Weights of a small transformer language model: MLP 1344 SwiGLU.
Each number is 500 + 25 x the weight over its row's rms, rounded and kept within 0 to 999. Layers, rows and columns count from 0. Numbers have three digits each. The size before them is the row's rms in percent of the matrix's.

# gate: layer 2 MLP gate, 1344x512, rms 0.185, rows 437-453, columns 256-383
# up: layer 2 MLP up, 1344x512, rms 0.185, rows 437-452, columns 256-383
# down: layer 2 MLP down (transposed), 1344x512, rms 0.174, rows 437-452, columns 256-383
gate437 091:528514506485512543547503508469536504478474489528462521537520462449525494494537487519494498528495466479507483526532507512521453506508487506529538469509460508524538526476515430533486493558497454502511498482515484480452525474488505493494485515482479493500495481502528491511424523495474509494507501528478505519504510538528519497436527499524514548420490490513513523492494497485473493511464
up437 092:489510497514536505492502516436569475497463533523478506510510531502495487485529513511512483493530478542485501436492521498515461520481486486458486472482446476503524508508491488499538495524490484478517504541512493504537500500528518525509520542513459479517528513502496477532469486477467501506536514455455466526501505524487482514444490477519489516482492461541520476496503504527492490464526
down437 098:507526438549556475505472509518450504495508531525487513477486494504520537521510508554497496495534542482506470532493483513496481451470521494503510494495532463481497502483477513481516477451517547469472504500483536504499459509479481497498497477493492534474520517518470541527547531522487548527506530474520486501491523476514481488565512467506499532472498533507492536501518512470488504471487
gate438 101:462462498529493516520487504554499510490523497522482461512523463481513488459520445510515497472473530540518508515548517509512504445530485472542500537475525547543485472488481481523505480474517490503494522537489486527471482517454505500536507491509518492476515478463519474480482477517502486491508501492543474502495494501482493520528519495506501542489528486503442471518473494484498567503473
up438 100:487487500458473517536474495537510503494511517475527479520468552508521498510508521519487501502510488469494484507494469468505516477498495542416488501484509509477489505524488453480547524560463495511495512499510498510478485526511487487500519503478491495505535464522528536509498494512518486542479490486517500514507533504524453480522486525544474518501489486446509491459516513461506503501525
down438 100:489515465522495495499542523513435508468530513464543510509478514475515559487522508490483488484520505538478546499497491520505475532537474478465495520496502469455512523526499510468489506516497497515509491502447510518500486519440468535525538448444520520528463511499494479521516486479510531500521504512485516475457515461501522517479514525520534544509481550506478572455491508522495476508513
gate439 090:502493476488479486463508501506510459497504484516544487534494513497514468492478508484488537464518520491482501514515455459487502526501488505491503488526503470494502466521465534571486455485487473458467460498503478527477533475489482529475564505484489492458476503491494511497509529520473498528522513518476468480513451461500480485519488531530497513495498517531457523503509476506513533493535
up439 092:527511488495475481521472521487555500496481508469471490465532525476519480481501475506509492523470479485486497505526501491514528466454522564534532529514515479547475463502464458500543510529480504479546482517434513473538519473496560555476510430487492527510491461481523514494509432483469521504486485483466520499551518493503521482489513524509499521483522479457507483519510516491514500484521
down439 099:477492581505499475527478521498508509517497534497492451496510545488522491510496551502516491519522569503533486463465531491497491512474499534480551500495481530505528529524498516507538440475453443535521475529454491516547477491538477524521502492498495492519470494531491535542480493524491500505497503510514513525560554459473514510496502472528476510535511475477490534471530511445506485523482
gate440 118:497539497521557490522513536510509514526552528542498517499543485482493493509503488474520513508512487496514515451491472519476527483468455491455501512484492494528499494530543497516529520462505511505481502491455488531517528541466516461502517466534534525483489489473502515464532479457585468519516494495458498501480498473491505488488515447516471497529479506477527531510459516512488525554490
up440 120:547518512479511521505539478515493487501519493550502484520510476523521467513508558492483484522540559534487492532468502511460518491513478512469487518475464499542524520523464500485515496467505519461505545498513525506481502474491532487469514499502521493476468456519465485467494541503519490482506496575560460468482486492458527502491529490469454518471562471487474483542517474487527475493496
down440 095:541484521484512454493524478498490509466454502517500505477467471510484483510504470491517504502522514480523470509503480525489527506547518462495494519499506504493491492502509489484435459514515530499507493517522538501516473467466478485557457508499518496471569461527501529491504499507457494498509506524492503503502476521497476544527476494494522521471494461521547515513510511501489485485490
gate441 106:544482513474501477520520523488535524499526521538453491534479434506521496496525517518500497509483454516517527526476474474455484467459509461503502492500491505506510494465466537515530485503504500474498473492512512530488454471504520481503511492512490473484482477557513553506510535532466490512528500516510490487541492450489495481519505506518502490486486534485470563533515457471515523438478
up441 103:484502497478505518491458519481471487546515504473453524449525497487540489490511480514528492464514504515509454506503499456517538511494461506461518509511490500514484468541496491495464513483520474488497494539449516468496547498533471499508478528464497516478513557421509534477537471551472478453478454517522554477505539487546465525496490527514481540492486493485510482488499480567471512515492
down441 102:477482489519491525476478452541511525508494490506481503465499487496523525526516476535474459527517542472506571524497513514518477476468506571507555515483487522525501530498508510489470507492541474511529508511492487553532505535508468491472519473570505488525511497482499477520467470494498466541504531518483515484451530537449564506517518459470457470513544494507459505479483439525482487469472
gate442 101:479515504509455522461542508497490502508496512477554459543507520547499483506537495525551510496512484507520507525503494467547521480552477488485502463526467480496546482501528491545533486516471474475501471493491458515494526518500477497489543468504532492513516482546489516501509525499518472526515484494532545494466502481510469502512533496489468539459501532548475495498443491504529465514479
up442 098:501526507518455474510513471493550537546522511495521472463509465492483502519483511483505519533477479469496526523483516471528452467509504543524534549486527496491543534500498492500517482525445464467513508482514484480507514480473540490550487536501487464483515532498497495559462494477546504532498497542511507485503516478550466493458483496516529486535519519463469528531537471449503498479524
down442 096:508519485494504551508495467500547469468468507482512521470543481509446523516495472527443526459505477497464498479495502523510534491511466541494506522510501510550467482490464499472535491518505483464536522476502531542537474479533494496561511459490489520469478533502554494497506464487486489463514485506508514494501514501511526496500520524516518513456471501466476522514498475461489478536553
gate443 106:495505488495487487491500509491500471475507466511570522485522519506489424491535513480480497516509529473490515496488484509472474478520524506472513523505519551481525524527504492536532545517488499508473510500517451507510520474489499488509460528477509528441492517507516516493470512442541454518530545506546481436477535504525522473492493469544540487471508517502529529450503504501449520485514
up443 110:512517488518485495527500501512528517533521557486502494512510504518480529504496501454511499546515496506472503503530510487514491487486485493528522507480476516554471468464531489518495485480498491536547534544498486497534499497511512505458469500503507481511475479510534484517494469536531490506514515492556527505531517501499483473474510476480490508458533475475455469525456524514515487474520
down443 098:500473486543484505517507488457450517533511533479447462515475542527486531498529514479504472515487521496487494499503495488516468500472470487525490509485515487499506489541492410523500513519512502560493535483477531475506469505440496495510532486521491508487478506500529495539487498498502475482515483514473536487522482481548500522518516511477520485509481500518473544501542541517533545495502
gate444 096:505505497494538485500524493506509493526501474461550514504494538490473484474489489516482536523469473502550508464531487535527510478492473493480464529555450496459485492498515509495503505507484493457483526458491462504502477510478519489523546474530486493509500500511480489478466503460493522522517510510503482490555474502492489493486476507501498466484471506506436465494486525477444538457498
up444 092:466486506485517473507521499482484497488468456490470527515466473521521486486512509492509467490460519495538473502518485531460477524533531510522481477484463506502473489475487499494492540518485533500517458521505529508536538514549507519521522485522510550539547502492511517501512512511464482490518510468496490522487573523494503499544513506503529509500492524505508525544489486484482467543531
down444 099:519506497477522548472498501483512463531497512516504467472494521476504541480514510468498468489498494537517459517498528513482483494497495511471516519458480512526451504515519487480533493493510541462506499527540545495502478502505485495490481514473517514527545475452507511496512486498517504522501540506516578480505495529473538461482498470511496508498495524541508495509521481511429479517438
gate445 108:499524485506486452485504520509564510528526484541521479550505505479477495498511508509458463518457488471482540530493478507510492493500464523517496513489517495501532517535516495515491537546477512505505511511517488512506509518533503453450494523517484519490507487517510537531458482481477511500486493565529507530502539490476465525492539464466490523494467488513488519503503494440491498562514
up445 106:494513484509498504531463455496481507510525501499491520516531469512507508500468538509562506505490527486513497508491453499472471513483461485484487524509493510523490473524524532516477536508535470505487481524502502455518544502514534486499514514482508491495491485502531520527516535525478482510508529523541473505499509490506521540547476499524482523520511507490522470490478527452508537474490
down445 103:476537498467474490537490510473464475457484513523496490495515505433507484478504527508462511475504445487510441504483494506495523496518479461545509481504526493486503507514459566502524488505461520489515500476511477466463495521543523560502489573490503482464462532495552493466474518510553532538528517504510528528490483486529493518474500487493494492480543532546513520491484501464486547480511
gate446 096:453491501490473515545506525489511523487452507499535446473510472478489540492495523507498513480500465454541476483518474524501480508460516489499458497466481478523492498489497474484482539489505497462509451514450487516491487484473462502483520515510513492474496488480493489541469528517488566508490452496501486515510492544483487557512508494512494511543458523499499505491477476471520534494489
up446 099:507474498500535526454490485501486465524547505470452510509547519490494473499505469509494513533494498545469499487529470527490495517534445496490508510525465488519518500516474547486502482501466515519466495512512482500544485451503519554460518479521499513532474513495474493509522483474504541483471484517491505492490540465451506468453529516516475480517506489488523503559506491493530476466504
down446 089:507532538515501490556478485483483529506427491516478514507526463506524498533483510550561486475506502487500495499505501456510492518492526524495536543504479471534431510476486478528505512484531555459478475540502507489514503471489435476531516510522489473443496482482486500497508490551477514501538520506476508517523486484535501498478530479509483454534498462470507469514474530525520489545495
gate447 102:543477482516496478509503495473514489446525528521488510467519516437490474470529479526498494490493490472515486496517538499523478554518491472530489495499533554506547519476490471504520472509486490486493536541566482439491479478473478518485501504482505501480464448523471507483518524505516476502547503489490496507482502501478460476494509468468537514491502526527512495474464503472517483519569
up447 105:486492509473500512520475491517502528500479450498471520517497534532501477540474499513498485558487478510494501517484516475456510493482470516455471510465531485497483493475493553531482533520490499481470510526506500513507481541490508475491504508499490507511506503523488501434524494442528509508487458481517452516499462504534546538458517487501504478511462487460493465515533498497517480502496
down447 095:487520511481450524491496498486493507448497499498505501473485514525508553465520531457487483450491471481474507477507505492481524503523488556520475475507505529519494511508508498519502522480506525539507531530534443492549470486499491523522490547525494507469532482494479485475543506485491454508469491508490483502470499468515469531504536474499514483511493480499467482510454473491479465445523
gate448 098:514527501499508469500471535491459539508533506509495509519443548507492511480525465500516507448486480495512531466482452531508490477489470482484498547485474537496479566518525466524546467512457480520474475486471447486509535498454503431497522497492520483539519475466567486505501487471470491509519520485497476515495517477551533534476509494515523473488485491477492509469505470483531477472471
up448 093:460515510494477517522531455502483509442476487472499515494522538503494494505517490507502509524464518516463488473465504529503492477512486497512459491562564485475508500479521453541499502510526527495541460472486504529537492541481466489508474488464451517488541493496480454497474453474489523513531468541529524447446531505531479542492504519475503456489492500538518484492490497522456472509548
down448 100:516467457530504521482513507498502536504548515508482507508509489517535507456504511488507461464516504511526549461510488485485444536513504493543558498506532491466470473496490516486534515489484491479490482493512512462461531510482471491470474463490514465543490526526504516490499478495527524475494523451491478535527525490444472513474471578520493542514466525470498498519515507478486528540492
gate449 092:512485499464468515506538477551527537495518506474499482505514465478535519523495460544478523481489507510536492521485490514503488516499489482504485522488506481507497490505501496482519494461524534524514500517524490517505522546515516470526505524534505485541497412495529465505480505490492477544454489442528515473506516495508508511441517487529526502514486447502442514527506466501520461511549
up449 098:480495509494482495527482484486551527542521546508506533486506479506504544505501500526491548504506487556475497511503470517517496491458499528543491539544504510548521498488518515489537492465507541539466481512502488539460539522463531490504554522496519533563514506500503496467499486468501501532458494523535499519526465483499506494466478502504494522517517494492484480490500494509525488556513
down449 101:515487441493493495528524489480519469493534490511473468471511480455517490528468499539524474503520462483485508493471502503498525495491521503494529469490469469484494517496509499507480495499502559515527534506497524506540499505505513533501494514537500578544482471467496478482506503480547470524490506470539524517464478509482515494437519493531471509483541544479444481447505478506506493522481
gate450 108:472489507528528496523487485504539491508504532522522510516487493468545538460482510509506543465533483486528505526519494503493478534479505470462524512492458516549553539499485491488505518517500512510460444515537458479509494465484492449501435495472493511493544475497535500516525514511485483515472509497526517514516457498512487493492503516497484475462484523482500491528529532506513472542519
up450 108:532516516494503451491491519530528528505492521493484503514475517486515499493492521512519490537510525522494556512455483476503543497512468519462513511512542529490502532475504538495537507499457479476511506502456525493450476476491534449471505487533505510512492491436468502499494489478522503515489507522463487459522502496488492496520485525486434535523553516495527560491516491506513491518493
down450 097:506537516484486490509484496505471489497511481538470485512463536465551481477478461518512466553486510454486478475457530518505481519506513497497501493534536484489560479514553493469495492471524489500523540486452497501499500523519525468466522509488521552521510507492468512523467500493503485490498491573494478483465503495452505502463482487480494523467521498469487503520490475512522512454509
gate451 091:493530506527510557450536499518558498496506486498515479531476483504481499504511524527535496511557487534504467543509531477514442437522503482523538535447478502457502443498516507527504535506490487486473487447501499520454473502492453486532502520514481545544489483512479535504499495543516477471472486474525527469488481491502532499522556493547496508504515488506489506483519514464476480489469
up451 091:458511498503517473550499488481487519522489497494426548507547537503515462502544487473538501515470493488479503512473469507534524523477519477520507544523515552542489485518465521502450506499482519539497527503488513462541476488524488469477539500495498525516515509504501467499492464507474511523564526479519474494508455488506506473485505511496517521488490507490509540510508496519475437488498
down451 104:508483474468511492503489565513491480505549508535487480534448508503501482495471493504478519470485455497473497470502483520526546531533476500485498465514515512473505495507489478504517491458502473505532511485515445485543515517490508492470493512507508512479531536513472465460480491431469471506502471513513536504514465496516503509496465515481473480484505546555539459521484473515494525545501
gate452 097:493462505522472498483501518502538488481531471499476503511508491442512513553478497534511546526500475503517498489490536514497545497491484494501522499483503489506469518522489504484497516487491457544515534538482473495532450538508501497508499532453495482490532430497529495489526494500512479556470495523477518522516429468516468487458483545514493531478464490489496482466486513475502503521469
up452 096:543520506477524479520504520513466485479494526486495534502501498489528519503505517464519543486464475534478552529520471493536516496473537456480492525452490458518484509484489509491492508555522472485522470451526482505492487509491512479464503468533494505515547517530509492500484492461507509460532460500545504534461529518508484499511516457498484498489529505506466469468557480525502476481521
down452 096:459506559494496533494501519507491490451527507481482496474471499473501467496497502518503475511488479484489503501501545531490513510518497515501530526526506469500537464490479489541508497459510485501544508505516524478501477498517467525518503532507486487497487496520510511457526508497464501489505496513481498527558476561462494474502503536513479504505484516462537509549476492503500522515482
gate453 105:481513487451494475445511488529494543505513530516551485493486527505542530459519540463471476530443494522489499480479500527524508545481468521468499473502527482537469541522527504498482490441472519517478467477495491494498498508488516548515496524476475516468512510492464507514490485497465508510525487510548476477421541483517505562485483546525449503526491459522509507508501482496522505508468